{
  "n_layer": 11,
  "vocab_size": 8192,
  "activation": "gelu",
  "norm_place": "pre",
  "positions": "learned",
  "qk_norm": false,
  "init_std_o": 0.00539,
  "init_std_up": 0.0253,
  "init_std_down": 0.00539,
  "decay_fraction": 0.938,
  "seq_len": 1024,
  "train_tokens": 912200000
}
Each number is 500 + 25 x the weight over its row's rms, rounded and kept within 0 to 999. Layers, rows and columns count from 0. Numbers have three digits each. The size before them is the row's rms in percent of the matrix's.

# up: layer 3 MLP up, 2688x448, rms 0.0784, rows 108-127, columns 192-255
# down: layer 3 MLP down (transposed), 2688x448, rms 0.0739, rows 108-127, columns 192-255
up108 127:500501523527497501513483511546496541527544501531484484503502571515471467491493521484494477451501451484523491496510512510522507495487465484472516510506488493455489485502441498507507530481507488
down108 132:466492576525508482516484499529513508535540482488477510495478516498463482488481490450502486493484484489532477479515492494494497457509516461476513527545498521455456505472524473488554516505471484
up109 127:521509502514541567533488458519508478481482523522492515497487525513537549509548480496514497504540495521489504519495509500517504509520508502548485480498501520520525505480473511493491501506501543
down109 105:490477487475465442456472522470529500545497476473505476508521522500459492491496543512504485481480524523493487466539520482486494482461479550466477506508484460463459517512498483516502543491516477
up110 116:545466510512483496523477478494532468483496484479504491503482463501515516516484509506515472503532468522552500498517466506537520538502494508565496532536509564518506523469504449528515478501473554
down110 090:458520489496518519510519501498480514517505530496507511500530535469509486498518485505507536526470556474457490501464525490477471476478507509480532465461476472506491463546495503466461512522497434
up111 068:502498513510491511506559487481500518461519508531492483454471499507505528506492495482507540465492508515492492490503496478496469515527485486474495488523471492479522550511441510490509554484508492
down111 081:509511517503553506516561511508514506473500502517490491444493518525546524499497513497488554508494479550496495459468501519502485540473467529498464483511508504483519558526481507483520516520500486
up112 120:473510500535474491558512475452456505502466517484544496520495503510527499472518489471498521491522491452478494472522504494525509499528499505501483508503480508530517482479490483511506505529480515
down112 123:523506538510492586518545500477493521466488531513511552506472487499552500462513523488518500477502533485510520440498527473506505521518526507489534499523469497515477471481495526496509501524522517
up113 092:480547537495488445453474487480495519502510515482497506503489494503505469507517466524447479518459529516487505445503517500535514620485511509532521521519500481516511478528515502524505487450493510
down113 082:504479492498542512558503525517496492498524489495512523495496515482529514523472520443542496504554488494493521535499489522462513393496474533498490493469493521513474500448483472477511479511529464
up114 086:528494513517559496526510493464513517455497517498513436533466545473514517486473522501510475522506499480484527524491485517493515550490533502527492518498499470515483452494496517513469475467498456
down114 099:492525459482540505461511442501526508480539548461511472552543496517468496491493469466494508516455518482529532526513482511545452527498478545533515484454486508514473510494501526492469495489496469
up115 092:506462476445504475486512510540515510479531564477479517482479495487526515486482505489474498516492534514483474472523534513524509537496511514489462502476455540501493484502488520519517547516489486
down115 090:494507524507491535530496526482533495509502456522530500564530467505507485492501506500524476449498506545506505503450465517473496487492465485517481481542491536488529503517481500488542470498502511
up116 099:503490543501439500475484532506534477504493470482507516477524527484503511459487486504502485472480511483476556487564503491554513465485481507534506525507504486526536503468490442518503518518499507
down116 094:527491478519482503510502486522494533482475460501510487504535437502482469487522510522519498535522469506515487492489487505487495523498473491459475480467511519497517492549497490531482509464472502
up117 104:509534489508505472524493499488518491495516530527559492502512511545517533434512485501534502481498511474507470532498495495463473530480479483583501546509486500506481552464482506522468481478490510
down117 089:472477518511505520540483483488488512491460455467469470531511501486478453548454457525515516526507497506504537463486463533529514473526536496430509466492529520524536483549530487482483513511519487
up118 078:502485509514570506484491497510508477505517520527525519503511491492518561465479555518543495493522475496512470513455458487500487517516523495536529498509494518451519534498503529472509533494544480
down118 092:493487499517543490449548484545520510528539447541485532482509519504456524482485547503523501513494505516514454506470491515477461508484535518532504526514519502495481534512459537491513512497527470
up119 071:495533518521540535529509521472507485453529483458479491487535459470498513493492539494492487553485453482517490517485518509486476519537506525484511451508508451483481516471478514538482511503496507
down119 077:455530474447496496464522459532522474490498468485508476543519510500522530515470505498465467487497527490500498500496481454469516503512508494547482534496498523518492505485542473471456487509471493
up120 102:492527483542539518470497490488567496438536498510490519501511548469485520507530521450499443453499464488512518483493523473473499464480501492497477519521543516484480484503498512547464465509519510
down120 091:503506509444509497514509502484466481522492507482525502532493456499497467474479501543515526514515484543516500497495475514536526534522491524459506480479514497491532492487496509458512465495500471
up121 109:496490493535556498496485495531464467532538520491518502481500525505503524505530568473432501509462499525481516506499467493532535543473497505452473475491494511526466482464494514537526584507511445
down121 085:465523528490430495489500498495521544464498483506479492504496467518495499477468456485545498488492497436517477459514494493479497444543506509526489503491515518471533504522499512485506455490509505
up122 088:529504517471490518548491476517465519522499509496501509501524550511471506517532521523487468549518502461505481534538471530470509490528522506527530489504502457493476536439537536521518492453485538
down122 093:495515508511519534536473515479519448548487499474501512517486510470455466501518490481486512486501502500497534483492535490482501501504517497482482525508527510548536533495477481549489479454529489
up123 108:569470465525514486506478487564539479512513521520492502459525495462528473509490513486458534491535498475476522471524507485503531547500497522505504503474466491519464499520487517550509476505497493
down123 093:452526539495468530524533492437483544499502472483522495517482499515478537497490498514527454524455518539492477529482476508509458472504541473480500477536535522467544492515521490462499529532477518
up124 093:513510523502475498502539518537510533514454505504555546499461504486524479555502513490500473504480498540505474511518446457521491473483513471509527476498490525502512479481483493492506522521499512
down124 100:512474521508482515488463456493496517477499508539533511498500496515547484484488462514485510504510496521480475526515504504513480475498456466460527498499479486496457460449475495550506484490461495
up125 114:471468465451450517524485447501503505537534515487484493514499513482481472499487494507554512502461504491517515522510466497502514490498524514486487475498510485493524450541468486520484576433531482
down125 101:528494489540528470507490501514503496480461495499510472476497487495516562498505489443505486476539459513463471465538508513500481568471466548498538501483485506504485554459503517497501445543439569
up126 075:474524506505512515494471498501512500530454516501526499509487556495520470483507530465459495525508484492454498511497475448506493517506494502499482537508492519527538498506501479482535486495546524
down126 082:493522520462513512506525502506477481487494509472492526487467444475514503520517451511533472463486512478475473492476493491517499543479479497519507511437488484453546478483527501533535489480500460
up127 111:497549512576539532510465458525526522509517487496508507477537480487480471533455518446533526549544521497540502442484495513525523486492506526456528516502493487528472497465503491510502517480440499
down127 088:490502482429447501515561535488476489472478510496517503487468511506525533472511489507465461463466476495473451562527464478480498514500457501495510494514497489472529494535501504501497498517527462